Each number is 500 + 40 x the weight over its row's rms, rounded and kept within 0 to 999. Layers, rows and columns count from 0. Numbers have three digits each. The size before them is the row's rms in percent of the matrix's.

# layer 8 MLP down (transposed), 512x128, rms 0.123, rows 84-138, columns 0-127
091:533532444485554532541482457544538495453524514485478497606515381555510454473455487494503499454508524458586458492496496511574523568479557437476483522493523518552500479534503495507523508499476491484497527488526507471523469508603473443463546487530594482555473473480566504479540460461476534595509544520453501455447474531424486478521529479519477489485544528483395505454491446419543437485474
110:482512486532449456509501489562474491474441515517528496464467474548422512532493479518512475554488440442539535531472446464470544458551533535502518596456479514488450484496490436478513492548484532572508547496543409476464541501555479548523556481487525439520526507445477531605527427524556464580500466446576552454528567486519501468549459492459485520440428507523567437501486448495540460471499
095:448493437484612465474519512479581513555433448462483502507486503457526517480441493454486535577516531572569503507595465520473495489494498498468504507525528465580532450531527579433514537444511521475486478458456464482452492464504469520498548501456441453463487484514487482509516472515576493496410481534514477501518531482513551487455509501488414556481555497501616504560453568574495512468502
100:521489463494525505535507504493503493443600501568441472445536572494566469489510453473480515447422440539515526586565521529508529502460529520490549559469462512518495439518486499494528544454470539451519489477550529488479477510473511496513595516540508552521469526447473493491483542476456491557450460515515516482523486444508474587556500490468464471487447588497475586534502421425455527434405
091:474544479485415528492462487574514502508539507505583522535514479413473468632538522483492583477509503452459514490538528493472509534543435557506494449433475460472480558529419488512530525541555534469460476513512513457471549499506480514477495468503520600523415514451484505524544472480522480437490568506506469487447495512447479548534507442501433432530500460545492529472537456590492475533436
086:439586488478544535507542468504478495484523547543549404547462491485476466522463606462550508518533508540567467498501489467570511455480471489452456549519467514447535466535449513498488429518470473484492458422546504462522530498545463508502482537483481489478489535475446502583428482500576489476444512468489482455587553429520448518484519521511537537524523444493559468552598439559510464504540
087:464535504538452552473503502543494432488477495507491525546491455492509482535477528459499572486456500568489453417509503537422540472481445484461511489567469409568490486528469459514447469426495547498510540499477522438562481518587519580491500529490510556440459589521546468522495476512524490582438511507580453516481452487555445446480504486481532541562457498489447435534550496481505542452559
117:584487454488521469514478479466494539474502519479539441463527543487549590571605452497473503418564479423432484484496518502496452476521489502472432426458582536519497548534468503455490573499510553415517495507501468487475473478486500518452478542602507488504550490479553522496493496512479421523525491549521498471463498524427523504416474465543541543429583488485471520480511574528492525481513
106:525487500464549463420523436527529473459451530553546453422522361471530441545493555520542531565449449520470479480455507491543574545537517531444473490468483477565484538516453423554509610500483544586485487546529490549519545477481495510551508552468536519460470509474480519509502531584557530531491484493500463424455516522457520459435457523523539481504464522476492482475496487466486507528499
107:530530506493538528536453484570500445443488540468458502517492466485599489554476523522514553488489491447475475500554505411476426458521479488462507542433537461484501471499546474553509534508506490539488530487456585563493560448556469519541534469549431518504490521455528479578507474477446481446515506463486578525477468360483521445568441585461447544563514516491475540476487487505523503517473
094:520511470588542470511475588547509503459519437470521491540479519456513514572531486484428515544598481495579494557447494528522450505492479535521458548409551498497455536507535475523534460456510496535547487526452484494512518401485486471456518423573515540471463506525538506498514412517501468456514516488450496500465544479595546517499427473501493487543447492444510501629492467498529483533482
098:469515529540467491475451455445483415521511511454472477539538487503517494471495408489472523548528463525510561472529546489465475494525500492545590462549563507466483514548496532551453502501525515529431541492476459467510491542503545469476443512537452586490563480581573518530469554496360563478556447501479438500509449525522531450468452476519462493562481485553452540572478437498488488540486
097:441513510510503568533465482461531500522420522531471464584515433460482510428485527453510513511553453550480462468488474525456482551514501484452527521515527492487546556500533441435466568499544467520460430380494448497506533526440481449611537483468481550419481556552539469524493488493499501470481458502442569497470545563486458507480485504472571572534517521468488494477488511557547550452535
079:494514489477435448505535555537461518554483499497524585475493518502444563502466473536458516476469453484507543514466513509495457508506586478467505471482459531460479446507474494509497429467527489547525500538455516451568485462493458510491469420463558492431495497440541595535478501514516508455644532557551470498474441511490429456500499545485471535445536587592520514514532462581449503490515
091:497498463501518483466464530421402513586521516556511498526466484529525440547464522520510505560459506500541507427540490520479479486508526487509520529441521507468459490491478512416536498479488485581498502534528462475514517489503455588484554512569434582507519468482454548521452575507511538578467488470415488403492475519444541505579419518421504482483527442518501484472537591514496515470546
093:419482515564508495498481501508492476477528504521519514472451510400487490532446481473449497564520477519554486518534419457575500554478511485502528536492468559456456460473514628564521433512482492535447565460523480505476506510524503502462496522544479549554514422484531391479503515511539518506478469504464468545404531601534484481526468565462504488537474538544438459461512563488464548460531
113:548489477540534536506509503591541518490521563537450522504493458492449545485484558411495484520527466512493505473530516429523429510518547450517464485488506457588574468492425524559550464497484577526568484553573518492481439441459526514482444585537489510476515410455403467463530531505467442485493573515523489555444508489553492521476500471515537518518450485461480480519522451510413471512495
085:512577499441533537484475478455494526484516523476561514528514476497469599562553504536486445512514428476463533509510545545462449573504496512491522530529531546414503451429472436480517496538426527491509443476525475479483501510466408496498500459476484622492506451539438478559567432494501497463501484523520505521491568493506447530523558431539534528536410525501507517510544411428520520496491
096:507496448526512497565485483507485523515584555486524503514559523487513543532537523492508468502493435485553485485543499462505497509544485477495496521451445425570466500490588525515417508525483513497420437574485532477503532480498502484438424525516546473457505615545525519439470526493455544465482431533484523517480477550481413480544488534502390578501442477443562487543535492535487536422534
096:480404425483445558486502539510498522480557436433511512514560436504467463507464524492550494524505551563507593477507472545513459547524520505514571437503465519490509465522510547491569510495533533550450453454408530549514459529513476528440495502463432539511515503516546457576493508460482470517532493520478465560523511451477486448510507497565484468479560436553501469574504433409474419485479
095:528508513512524501533423477574475506540527533537474496513510454522467555510479533499533448470477535529453467510554514530567418457463484506482509444525496484481484523488471508552476454498507574485502460425535485479465510461581512511523532505499488572489480515397455462532513425434513405504527509488544523516555482447451505564574531445431548531512500490536483547466407571492488595485433
103:486482583485501544540466470512442503553489571491553525445544546572434454573542506508463470426558516457486515485447524502491496473528440452513453524492475452487611460508500488502514466550588519499527487524497430472508574438496601477499512561453463469475463557467551514481548507463468450534498486441491464450479564501496514472538459497537503552454524455508474468490498521508606496507461
093:539527486454531584504492481570553470512420504481518503484552438498468430578453489556487479464482549513413507486485479502552428410561518548502549484499460456518533466498455482491573451527450483542492522503523541504465574540481516526577507539499513435517449445522466463547544478553569485533476503442553523505464482528509467517583396458542509513458494438515480461549486473506499520528503
095:507510525475541531508430478555562480545502437511460516520493519568484553566490527503419541490499558513462536451428553579537410472575495450433556484493474545553568499545548445507597518453519529492493477483488523489455580455490455456465513502464494490512420549484514509448457486485522509502529529543469514523496523509561457435509458457465503479443497510563443533440486545519446522533482
093:490538560504440478510557469525452597532629525506530484544488456500560544498533520438495483507536456564470488536483386461561490480513448460537460437426435455477449501488443484543515523547497500580565477492469437501486487521471525544514448480460535565492536478477457504523475588467493516571494490471544543536525485456490550507456477497470480473477475495450489483469518578512525461523508
129:519494475513504523503558517534491390429518549523505480572460576473522535457429521528540528470480487486468495457457466507545497476495534454451457537451506488533494544474477477487428523459495506480519482524529485540532442583472575441474495529495495470575531509429466559565513456460560461540471501551505592545459448497482433520557497526438480540583445587525546474479451468505505501479515
104:500460536500485436567517546420548547483481465484485547482477442500511494558484473406573440505437458545478501545465507492461515562476462504560454433530556513500483509475526531524513529503420510476533533478496513562525420556555491483446574454545444533499464445485491461425462442497568491488531442553546515482456480556591454450523507554550450499528508522547513525496518455509470482480523
093:528546506519541516523532514472587404506527427451489534472470507424513515524582526429512586532518524463521524455530453454451485507550511458517471509499538562472570451493479493464483498505497563525548517509444500422535473555481508467480475432523431478521513552577492528532540468533522538582504549513539480428480506434478561473460474449572553447475440489468441524490516445489485507487473
084:439478472499473533503525548520502519448486444537560545556576516463460525539499514447437514526425464555513519528531474461500497447479488460525452441433532497447533499515516471454542552522501503550489492454500538451466495453520490473527448486553455505545422523577463426521527535521573466480429535475492418554504485467494551527531518539564516419488573497542440494476548464477471581563470
099:491540502480515502436462445480428523468505484478475546438473586546508561494457462555538398478533533440479557515565541498433558532438557447461500509548527439485511526506503543544524493463527525518466525563513508431512540448466497575479505455464488488537427528499547492462484482552512434451561508519483453528458457509520496547555557496523496585487525464500521406510512513522416487480499
113:525515493489462498456495419487503472451561508491451518492547474441544429500473499570476505525450478481523558553441512468524489545514574505507498458518427562413448462484488504443481535478549491527469515550447555493512519474510513578512490466490515479445452511512492578542534548517450486477499425464499489583503487478479525462581487574598482578552514487405501505432484542506502502486570
124:446468485464509457496485493462454516495529528528505509497506526568478525503456435542553442514478529546388520530492501499534556556497519496480494620523495467488542482508426463523471551476556456537501487476507461484461510453480480503602522458396490494514485514553516603550490447489485477532520450478514571447528477525519431510479503472497494532531486510481478468497627485403472504571509
112:452451545440447536489529517501484460524511506485459496430445535548542435583432463507435528535460510516454441509446517541579544479509506490490530488507433520507463534584461451516542529429516476569458562517481538485512510527467488531509445539507523454442505550523441536486507489464464430554520560460443470501471431503581536514548526487467491488463513551564514509554581453446478500529528
102:456521517525588511456412486503455459545480499563490526494527415524501514492531520507525419515549510493554480506502553525498510454473481549553550507549547508478457432432437481547531455540419512523523618497473461509515483445462440523447499544492499587490546478489474539513513470486574537554563514430488513452482446453499467553556537499438516427490514529469481475463540527506509523473451
117:536515514563537472511536537432446490486433541518490529459501543503497557537512474521509415538468520500582530537566529492456570515490579441549522567436528567506521480528428518465424526461510443487505459451530514516556483450457498488449579480437442513436476530493564512534500467483470416516495465428540477491425535525560530497552498438513506487508529490514507454555514461456500524482453
093:504501625526549499503473421494478552532538427457530474479522462508447489500516509528484512570509545466527509472499449501504497477439547475557509447561602491445435476483500500500482479432446430466513568506519496490492480572470555505479536499516514441479488529525551469502458426542483527482507544520529482548503456578532476486491504412540531489525517515526480623500535396523505462468498
101:556520511471488478485519540498546518470563546514475543463457508433455423547463473484462452486480447487461496496474492484468509573476471539594489478552541484492494512527485474473467539524606491558462511482495478480473573544465437525457516593466495533516513478435448466498617458515499492469514555492521456462487537588423424520493466412504510494552510548556532514450502510485549462476544
099:417551517460474414432543501494466473469479538499468478493541485508529468429476446473454497574506561564477521502571451463440462523398492512516461525520450496553522512544436466502499509520495487491492396515565521462518544551520461539488448541535567503514489455487466527487481544483574514527463442512538586522566444573485543551498544532490498459544433569493534497496502460486483476495527
099:465468486533547504515462503515528479491503433522486478616413476441520501501471558479422494472501553538467490494484450456462510505537508478500508478473534449496538514496540455477434492510493443614556550508533536403525464513491521469510505466456474563443541455501487455563507438475515489466442523507560526461561514493503567434576468461463532495495562529510483542597520506523495589524530
108:495522515560567528530515536419548502466538490488495594500555474479547564469521534435539471506507450483562466489566426448438530491508535524538522561514535415553457471484492514511460469486502552495533547500469436473459491450473545487417507436518464571528527454424606439512499520491485530477460538429505498454452473487505507538522491541505486524464567467489482541565480502472424499499478
123:463511504459497567560451540577490540517525452512461516466494562469545470518482439535576496567437468485491481485428519490476485570509481526513492478453492523422530580469536475498487547507545522501521515476526506521484526459560426482466427499566499468478454504575456497480475466500451575479450520487549384451452445505549528445451497541539512526577495497568535518540484535456491476517564
095:473519481499516504436508514483518499521486489534521575443477514492457529430491463463498556503458472548486507421513441507547532522483562511481488536460430492502443495556481443497445461455476462462551458445562565526576552503439577558478470527432545539529544520553490510554449485519563512474548508466414556446505552477525510426498525465529481574534535464557476456480463483496512452447567
109:474469445462434460517542495531490494458475516508499466595469561489550577512505448468511487510528537480526517507466523481436462444458523489521552502542516472541498559495471503557525489486472450518496531484523425489552493422517449480521516506480528564465500489521578492448522492506511590483496556555510499490522498547512568491435534436564612516466494416444491511561439433552441530584498
111:484572452538556551481482517484546540525474492473451485460548428593526536482550471505449533586506470413479496537473464455473517465442527582469465433461541498514497523517490527440534521481512474490523497477558530443472519474492539516461527512484496521488437430575502503506505489536514560438521458498494373541552433482502550538485514461453450497483535506515576472453470530579486561505517
106:456564572574521487486516506489538511516502501446520600559481497468463503558485495528536505461370493489483495391488570525485506457463502473441522519509495450453494504529500454487486481511409515516463522480483422498510476449560480478475540466483511532458452552479547460533574524534526493527482564558508410483530482517510444445520540483452580472447522525464524562543514555549524530482532
102:488498535523500475519457514500503515484478517545519477532494504475476500425532485529453522520423499544630497529457463480535402434535460552561507485523532546442497498479508402551470500439490545489455469450522499484579480510534533481468472449605434491492485496507567506492488490497493455465565503524544612494477466512445518456444538551532527526528531526502410496468483535446531528485563
101:518496445445498517425495458539533514535505470460487459469456546546555536478455458579435551580506480440506612555400425529483435529531517532504438467508514455472500485464443561426592508474519494477489482512524449457543512551507511494532486491503529524475514537485512549441483539453446477460561520541476494549472527463487522504515525546538484424467518489544522464529458530502540463569531
091:510500521477530526559468479558475518521522428540511458572557473531422499468491563591531549461419470471472482508509568517466467488507541498483527408519462537521449476537547496489528497495520528483486466433573446491500505507433466459457537504439451518476485483574457516514531513418512505554523523426430440536493584447501561493502513573467502473515557425511502501583544499507513520479478
085:499498509467464517493459467493378505507487530479439526474518523413481581431451529517477412551500462476507454549473635507563458561492447490539506513549466555544453422493564474506507474465518493470498500485475509492462551545517498478500598551543451488513484583444500532457531443502476496494551500524487477503497531537541507444492507456558451550521507489542472588527482546484504481495485
094:553430532506512542457505474494514461475540495471502538455499533569487450545582509456490538420469509486434503499421547460495529549433467527521515425540506490540498526465460537524468458586457522517493480448543533563465472478532529516510610529562474471504538476444536550424486451565422465514490511551497563523461487556457499464400470536485548498479490517483503477444463503535480543478484
099:507502490543587514540486478476445523491481507419540487515490529510467523470455440447455419509512547462521598430543476488507481516496510451500474432456514468507468485540577575456477528499488532527553461426501529425570529421461515517431534550535563537539560473494499478496499547514475523474523508477540471486586447582439479456518514549549526466455536497443505468539503506581533501488503
107:431502527451529466543376434504481505443567552469497494574580562495495538528516509476495398522527473477595446449472490530516503540527478537532455517559450582542512471538519555490503432492486523531465491418513489490499491510532489522549431538550456548528512480440475515499534499488425480486503533458509506556427520507546476484526557507512498462511511453455491451524507521527524501415447
081:465587464506572505564534547423430488542474381566491513533457475498537528490508495458372485463544445509472485458500475489437538488529496523544447558473549517460482552489476459507484540488472466495591524488573496441495523543552472518508453450490460560531449450466502465501489447571511488550495538505506440497531534511464471496554496502500462541517486476541529478512511495592476501449530
104:512491506582425501496442490471521561522512471462492520473531546461563452491462481435471492531464489546567542493492465504479506503528475511477513476492474508432522457487491543504524482397541471528533398460430496471458441444492503592561486540525476491558519478613485456467488485487521441592503482534468481497494493505536460507526498459519527450458491516485579465539510549534433607512554
115:461536503510636496458488485493449518414467494509514553484521572538528493469467406578534445497508535442515569448525522522512404484481557473447487495489424491494495532487477468522506502489571486530557486442522472540521550484536467501473441508539486426513486463505428487458532442509476438519544539535459503515557525510502412515526538533506547433543461516556557476532538503541449519504496
# layer 8 MLP up, 512x128, rms 0.25, rows 85-138, columns 0-127
108:510494477476504589489430483453482530539526449485578465501498530508445534492567566509557542428525449543518514485532513474557431545496549472413572436462568497469530520507484470512466479451539495481509542469460568480551541470455479499588455531493481549492476543554525450454419475552422563489494461534543524543511445518467515518501512481476551447492441507466471467473530561495442489533519
094:523529525521521486575530553477433542517434569492540473528474483523507508528465545527508491452520435459419523550460514538559447541471483520551444451504527506500456466521470453591450447520502468539498577516516462456478557589417431543454494499491545471505523491539500461495406527454539519575489459518454476570542474511534438490490480539520389487468493485552511491478520468524479503487477
102:493515521489480453540476463539539479580511487479496472506556593523476430543540479452475561472510566493526452472429497467581538563480493481489511381430494563484519495495470514475507405441575456458538502513475401498509461429496493517486480522547523504561527498516548466524514538516495489463475417523452534530537497555467493453452529494558458473542535547492520486569487497474554521502557
095:518464538431545472565557445454502499504470523558484502445462540552544486474517482490492520405473466559460438473506538535542490563482511491521466446537504437451503475530553493513492520484598455497557450570484524557462488590454534488503481496554518463509505471501374522471489625525482511509536481491454471457520520516481542433515524551424460505431477494516484510517509492542483519529550
081:509460548542458470463450531488407458458457508510453568490519502503512460512531457472475472430581491492558534511517539516495499492515548474552451518445569459502492502552550454597501543485469533550477490512458488444463438503502484490485459498478530492445506506549571481495611521489476485505543497513522530467408445497438552459512533524482502532476493568571516572515458494435446455585457
096:536516474546530493494464479538487556519542555479459527439448515391473437507529550537439436528468557483547483432450484547498510582495464464505551532488530497493544468449479496457453483602566520462518495525455448531469472523476520492523538504478568443540491587509403428560518487457516522516452543531489521537496475591514474460464572482535487500552477489535460503521503525507479473437467
103:529437439472510406567475506519492546459456503552514528512553486532490498480522512536531492461555467552528521490523463525508465543504467498463501463469544516453466430500447548470375472455563486475529513523527440529487480562512493543516481556516490458518572595500504521569415516523502541461586487489430464481443430410544517499519485574488540473505467497542431495499470508513513502560505
112:468577505514503507529490434523535469508505519529474527556436551533506447479504464449518518481501534534496466479534448529464490510483449463422519491460540497544460539529518505569445488559440476488541533572524505465499452485493452575452519528546517493564530543547503477415524552503426516535471451518486481424511480517474483452517616543459409468490444555395532478510443518497447523527533
106:536494436469516432513518488453504517489539410526545512518484490488431501496494519461526572511529543519446451463510516506502530520485554505581488547458541401471503503508457548488512506529543424533529552579489581498490444465527494538460503462467514497474503433479396501509526540490535498517467476524437488455476492554511402466553558426478578520475576496551505549557534490469485426479513
098:499528501495504458470472559513494535462399524486478554515513459522478540472494510509575482465526520390500482450533449539506503595502473486463492525531500503464486443398509371518517514543522496488507567474466557490507486519463446582455533512478473500472531520550591507470496462509552511467546542455537479504530506446589525496500468483588448486555501495483426525489531524490500420450520
102:531499483507565414512491558488512506551491482421528488528520490518437561404527524490498536506464468482531433473535526523493452453553517478521455536513514557554488482481450564518444526528506519503428521464383503471444508507461451540472507492454554560546524523533503467486474509490489531489544518537495490540437536503572506454465488549446419575556452493554483564457408507491517541569490
107:525547493478421465466527518493456558468505529548513483469503463514499552510529535532539435536471480472523480495552448427490534487567559448505572499470466443529481526393631496512465521483492523476500563558583496464476578564544513475518464522480507452500518493472558445513517531519504533443478442451572532460515515485552545535470474470483458435506467502474482412453507486507520466538562
074:511511494485548488465470522441429539497479558526524531504524492526478549453525502547591621519511469491547480462498499538491471540518553491469444466411430532535510540483518500507540468524455506474477485437440417536479498499509473479466516468384503562468457522529493486472562607396532469497485483506555547553493498459525435528500496440480475534483490519494506562552488536498435506554487
094:462496585447523392563557507440589469444445509494443549499559535499496501515489488462518449505450453551521440527498487479504482538447508497448487422497469446430476568474572553608545522479514501485503506541515494527536515538493536506518491583527510500520479524509535451557541459503456490445607524496464461523521534517533438476488501562507478492498494503483468536536470453484457420475485
095:541542470503451525447459532453451432509495452524511510589547582540545490514470545554548490521502543537501467522471588554461536519445467547492508479498482505529451463596486536493515512459469516462510422492534440510488502482479533483569475527511641469500468479417538550487528505453540494484492486532444476488492496513456509547422455552470419435450483545451463511475469470499526538506511
103:497504489452533521524540504535461545518430554532479509541552544483515506434494512488498460510498551479561472461567433463502470494478485545537509515455508540562488493485476433508520519517458445531533553492486442545394513416522419518571471510408505451467513513453538457476480427540483582563501531538469558520534538426502511467481502486495475497535446480486477450467455581567477574495446
080:436548534503443476598541484455487433535506450591479432504456443470505503553498432483412566471489554527522506506512527445503518495535475393502526544595497437458475485510476523458550484499566512467496438502442533479499520540528546495480547541522515430525479537523485434478551480533448500474471478535475498519464499518466494492505465541537534474501519530497453434521518442620541516508501
106:517539453570515458538428456496483465490502476609448467509428497467532462436410512526549498524543470551482500571547440505503473495430485488465506524447542474498540482519519463462505582499489421522527487514496490572493481528545497533521510481501498512508451457474538526439508601594501509522578460493488490505531500548524452469493494524456468397488408512489488531448482528525521568540464
099:491543571509461590533524502481437492515493515459497464535446515468463529385497529562505521433456515488501486504491530561451477472602502503517408537489507538489492517509586501480496485514486471539437564563527535481444453500468476512579453489525525493443519477435495477514492437548458499436487576509489506531505504460476598471564484487448466478448490561480480468484541541496498510559583
091:441531545516580481547533514535537514527448457497568496505502521445450527417572487557460509505445491452513545587511428543493525490525498511479522508599520427474480495465468454538490463556468521558526468507505457534436464533422510571450490475526515519457457461520510533486462531492508523506535552564485412454557533521482527501423473494471489488519414556444474498453556499521552453512474
108:530514463406442482530568509489560533498511425529517450551475516500469486475465503468500551593536517535475511439461436508507538567522500435510500459501580544456464435546493505546498524525479443459497572527570534608513508520541472490501445453518553522457494454562452501531464495455563553499485477508408508526528466532516478458464528470506506494532522518580483522434447493473484454480441
089:454532543464526518562527569444536489463497455534462530523565489491541437400516506560495506553508438503513427509518452439482569514476447489490560467504516508394520473492473461521496513519504492513447505492457542545501529542552492499517451486522468427603519497534434496510478481543512495557523493481442445461570556455517481454450539567601514499496496530480529497571501498480433508563520
096:494509458522429515480528524465511509522453464517469543560521436449526575513415560510493494467508582466498430501466514514499495514427448499510501575483455442521559520515475528515503439513492515577516548532444541505543498566486517530483509499534520448463493485517468493525540475509577480486452555519481478465557477510460437531521481552586549532531471475520537500521354473454480396531483
098:487548543461475595510568474518474460440478492448458562461513511442513541529495474541509539528426510459501550483588480521446447539546554509540512514515409549483551518548464466489508477491545493482437541434490529569471465517455490498582483462453503522471482501460491473492522520474506456484576526437522466502518547499470503483553534503494435502407438540569494581474582447505475544497496
118:516580546468429538496504532458553482488498527515481485633568569482500543527515488550523559497531457507464486571522512488630522488497513407489495524417532488491516461430414541489541387514500514539516534462478437561540471536458534508498483443476509474527485504515482506469485491524448554492499503476492465471483511488465471437515539498490482515558478498455495495432551454551451547526488
106:501500469562498492511525520530525531554482520483537483505536521473549539528548490558539443447505511454498543525477560564561557526437467475486464458484528459438549444432487482507460519541588525542478512518468456546445537464474556471426449514536441456545507546479505532526483481507433490441463540541431505542436428576502444505485464525503469499525458552421469496420512561562551468491489
109:487506507511450520518540469485594537485482440568478589506564503417529485449499450534524451512524485534534472522472505567461487500477578566500496574453486508473464581509514430454562466485500454431502537507449434559551512515436530429469500563483613418488505508493523505469520476479479507422461495558449498531505540516540489509530473549497496502506500553454527556461441486489483503465503
090:486461536454541472452463469511545410490565515494478461522524498479541481532508579551517488529543506506498442556487437459460529536521497429548533472553544524499537466471521536565509529510435457491497443576401543525483479510483550435518538567524524454514542456436548547545447506435471545513436492515510451467475531545482531434548451471557473438488503485460505547573443484471505522499556
103:471509524492440500592557418422436458471503467536520547543565512593466543499445494524482452536491541501575474550479491470504384523479486537477563527516535511493519425522453514469495534551492530539515468521483498504412454503481474492514495510501510513521496492461522503567488531458459485484473542485477469451534553442467408557413575481544523473559536459551488479546513496544480555501483
113:460479455538512524524494506504546533445455550518445511438511465446561517509504546524521584475567524452492443516533444516516547573580500446457498482414475483479545463511454487465458498522515520530474559481499444545420462517464499497533547551475565570498490504454457443448468577434494562500515542453460575530487507439517504525459479461479537520474501452501445582571508533548496533519471
115:435511495490475487445507492481509498489532496498488481475556448543420474436495541475555482444468434492535487515466589565467486517500583518505495527488524538466510478547478527506590444529522500501539574470459513535511507513482476476616434425509482462533508460530484504529503543518498538457523451509489489544590508476458554481442567489457549551551469467603424547419456482467500468500490
105:437522505432517503489502518456472534528519517513491523562478543542463581529437491563601428484472476505601491512526458498516467490425557470520559505522556488549527524445458462518509433459507494501455479476487449494415486518491419575453567526491481496611471620558518468486470518490507494487499510553474571447537501485431515516477478506566489506499471460477509485526486492511528511459497
104:524531479463472555493541621531521486454458498454414493472428492525515503529488514450479495509481473526387529523471522449499514408538574478579468501503495497465529491551532475517520502460524556535444427532425491523498534573456546476532473459569529541527545547469548510464537537470437519456522474530445424470552525545530510509476495473503530545468490522458494517457467470578487491520436
108:508478488470441477501490515498491494471494425481551531526498476529446502442586438478495494522488437575495550501475505557524446505466510534468526481484566522447507471457482486513426495508464550502527473492548535587579486500460518516491438469467518450466526482516516514532499477640449540561487491541471462475560519474467543494479515399503560558496513558530549489460447518614466549467466
105:486478454509484531485491526510541501525553498499516515468515494490523502522497436501452490506438532594505517526521558470538490480429517471497622502455474524444465517565485502468499499469462528512452484546516502468553559461499462485488548493618497543508450455481516505478548533559512526526570467463464381574510547414470493503557532551529462509499436514521556545447443404475471519463457
093:474463543508445564427522473503503434447499504476527430476575526520558467566518536478508509407484521483503530527527540522574504578526574487499518504501483489472534523505506537418536447565487505516509554481455540474529573520506502475472503545450500531447509453550540541574460516516488485490536465588442451496516502487448561484527457482498470469560434434477396563435463529507505492483484
107:479504481487503504477504543426508493533581511423469496535522562448415492533474537519502485455549519504563541419472508535468397434511489478469507470470462450534545499510466472505484566446534434513504586557373443510499465467548488494474481495520458531482486496573526477502529509547436470437506550550524482523494490513463513515491535516499468499521500563532541482591507546444503583459541
096:506542425526475524489498470477484569477497559480484579571512511552504503515481464469471546407497488450606491514486492521486525466519491494462504505433472579531461519470461496440514501525469545529520531472547471416544481556454501602470548538503465493508518458497508510491478496526473500465524468507430557540528497501568469500479490477502479504502507492477471438425415366494565579493562
113:486533569482439450540549452512493570468452506455463542465597557455512494568489541453461466527498537506521501446531520513480447520467559462424481495519441516417538480454530565506508453544476500526507504524514461559577442508411496508490531519560529532445504505460477496513546465539452552497495535494374475469549459504536466527490499464471538507535483510519490499497471556535450488564413
122:471512394426439522477558508495443444419545495478497492493475479488486493534472514454510533495479516443545466451458472497516495550541520583548489492485547465495547514509504513503516429421525493519582536506503401494427506464507499468539571477528477572570603450504469496511510560569535550471455513488499478475545498514466487556538492551556467505436452497493493476533421479545512542551509
087:520496398440488515498457505520501623522531445512573498454547512501493573517482486505509426505526515496542502545491482509439528519530496469535514503492459528494533457421501463453552473475569464533520524519544513488524439531546568585471458491513461426475421504458527528517555455548503532454527537518457448514499528504456505439478360513481526511505575491436462482535522453509506528477530
114:457448527469402551491488539476553533489530589501457504467500512435500493511526520491503512454442543499497471552492557527514435579429450506515502493480489510516522504585497573432514461497546474489481523579516468529468531500515495498473501480533488482555544481608381489496502512543475440518522474516473551560446483474461552519500494455544423442500476502500512488611465537458459502564517
105:514501479444517508549511549532497442493567550494505466518452457487517511425564518503498459510453442525444560551454534521475484493498543621586496557492576469443485548498469561515513444540522535472491479515471474525488531563537514482464485481511494454423546493522463557465508504505470558482469545567488506455527437534442498481453429455524529407522481475489459482526525502577484495581433
115:559471518428539488482430496432489426515603500522551534493442548494504510439475391517468563483484499479454511535443486561521454556506606444477526481487503506587500496507427481570532518454512473503526575450516515486490545466514466514496478434501521584501536492512469463519559518536583577532459480500531534457504473448537549518532511475484508469493424512528475446513462515500528504498483
098:530477539503547506545513505516538433508524459468466467574547537456496491521460488497457455410507482560443488486526455449545496511482524437550568492426480532528535476418551527464495447465569451435516553538475442470444583526478452502477494477421565573494513568444529471508544500534474496470483470509556474515537469513534571525524521525564468476545478486493419474524517480527528524581464
100:478493544533498453507495503545558503521535496497524543515458457503488515470520525517494550449529472562490411440499552537451491515518506500440590447441562529489573447401580490528456547493487479486436443536482533566522532483575474542454459530504517472459436510471493472455501483523452606476481492453475469456502569515517515533479525481447410574507512441474461546484566498493543522483496
090:447508502464518455514445514408500556512418573454500532440475429535528475572482533510511531455523569519549525572519521432503466451478547521541472489504509427453555509474474514491485518506489465518464590510457504463500515448479478564477476488537502481517532435489444497551491472530457491492499472619514520500563535503489488555489517447447460448531574458516543534435518440445501487583511
091:469470517478547467478504514543549538508423528568495500515487415445534553577486532502403479458458564520490507512457424491471505477489504515512504570444476573482508518479492528543558495515502376595548530513505468529482480514524560479532564502468558490507538462472521452499474546554419533494476575456489492499508519458417472520541433495459521526449505509555522484462538467519490420513477
103:495535511415535472499472545463420498454556424530505548554498513480457504448440470553531530505513468491519485524491476506433521491462497517495443486482587573512563438609536483515495407452466512503498559484486441504436479507476491544479488483502521529489491522501419498609570544583448444518487539470571462526557461480508434461520487484528520536538486523491533542512535495542455500540493
107:483488519435568501543447548479547499481454537509452439503449566570533453518521465522498550421493571469499493502486451528484497490500495482474469555490493522446484457466454514507519519494538586420487509496599432511476542515535509521493544489481498497443494468519439450443478490554409513517562578532472562554589522458449456486488518547483553441460520488485508436578541499439511498482519
103:463443473488546432492473531487542484477605527496534529541472523488488500493501502519474497489507498504482553547529530470490493427480467498556524535510528440467486535535520508476383542471467422509517454517482491557496513494457469539513539484501536443519505436513456480520422600631511484554559604498507469514539538508495479427540495525526495525449476543438523399440488488521458496540485
076:462429524493535468612524513578616461431495467529545480460536566489519490481452483476505468435516461507517543494529534459424577476454530494558494494503570479524522500474449490525509542459473474532441495523402498483489504518528482476523524518547546519451559490529515519487471486534434534473508401495474542520497484474537520465451473485561546518502495461539453507464450471465435607518532
106:559449555446466437436541527426502434494574542481512537522471577505529517496469510486496484490536491520449459566512579467497500521427501501528534594409507520614542530485487501525484516480540515559564541494546489490497522501527443575527477493544533462526504496471420442440494538460549513484525493486491502446505410457471471513477522502405492454517452554510479471490452481463463531487505
107:504427512509471469520512508520496530458568505518464491455469462457518491522504578440468544479513519579446436508540506501504484499551468532586525421548507479454503499498574492515431517525480567484433469518554465508491474460501570436557446463464475489464482531523555489521548579518479541421547479524493512491447541473444554428544448495473462541553524446512455559483486512483474565582446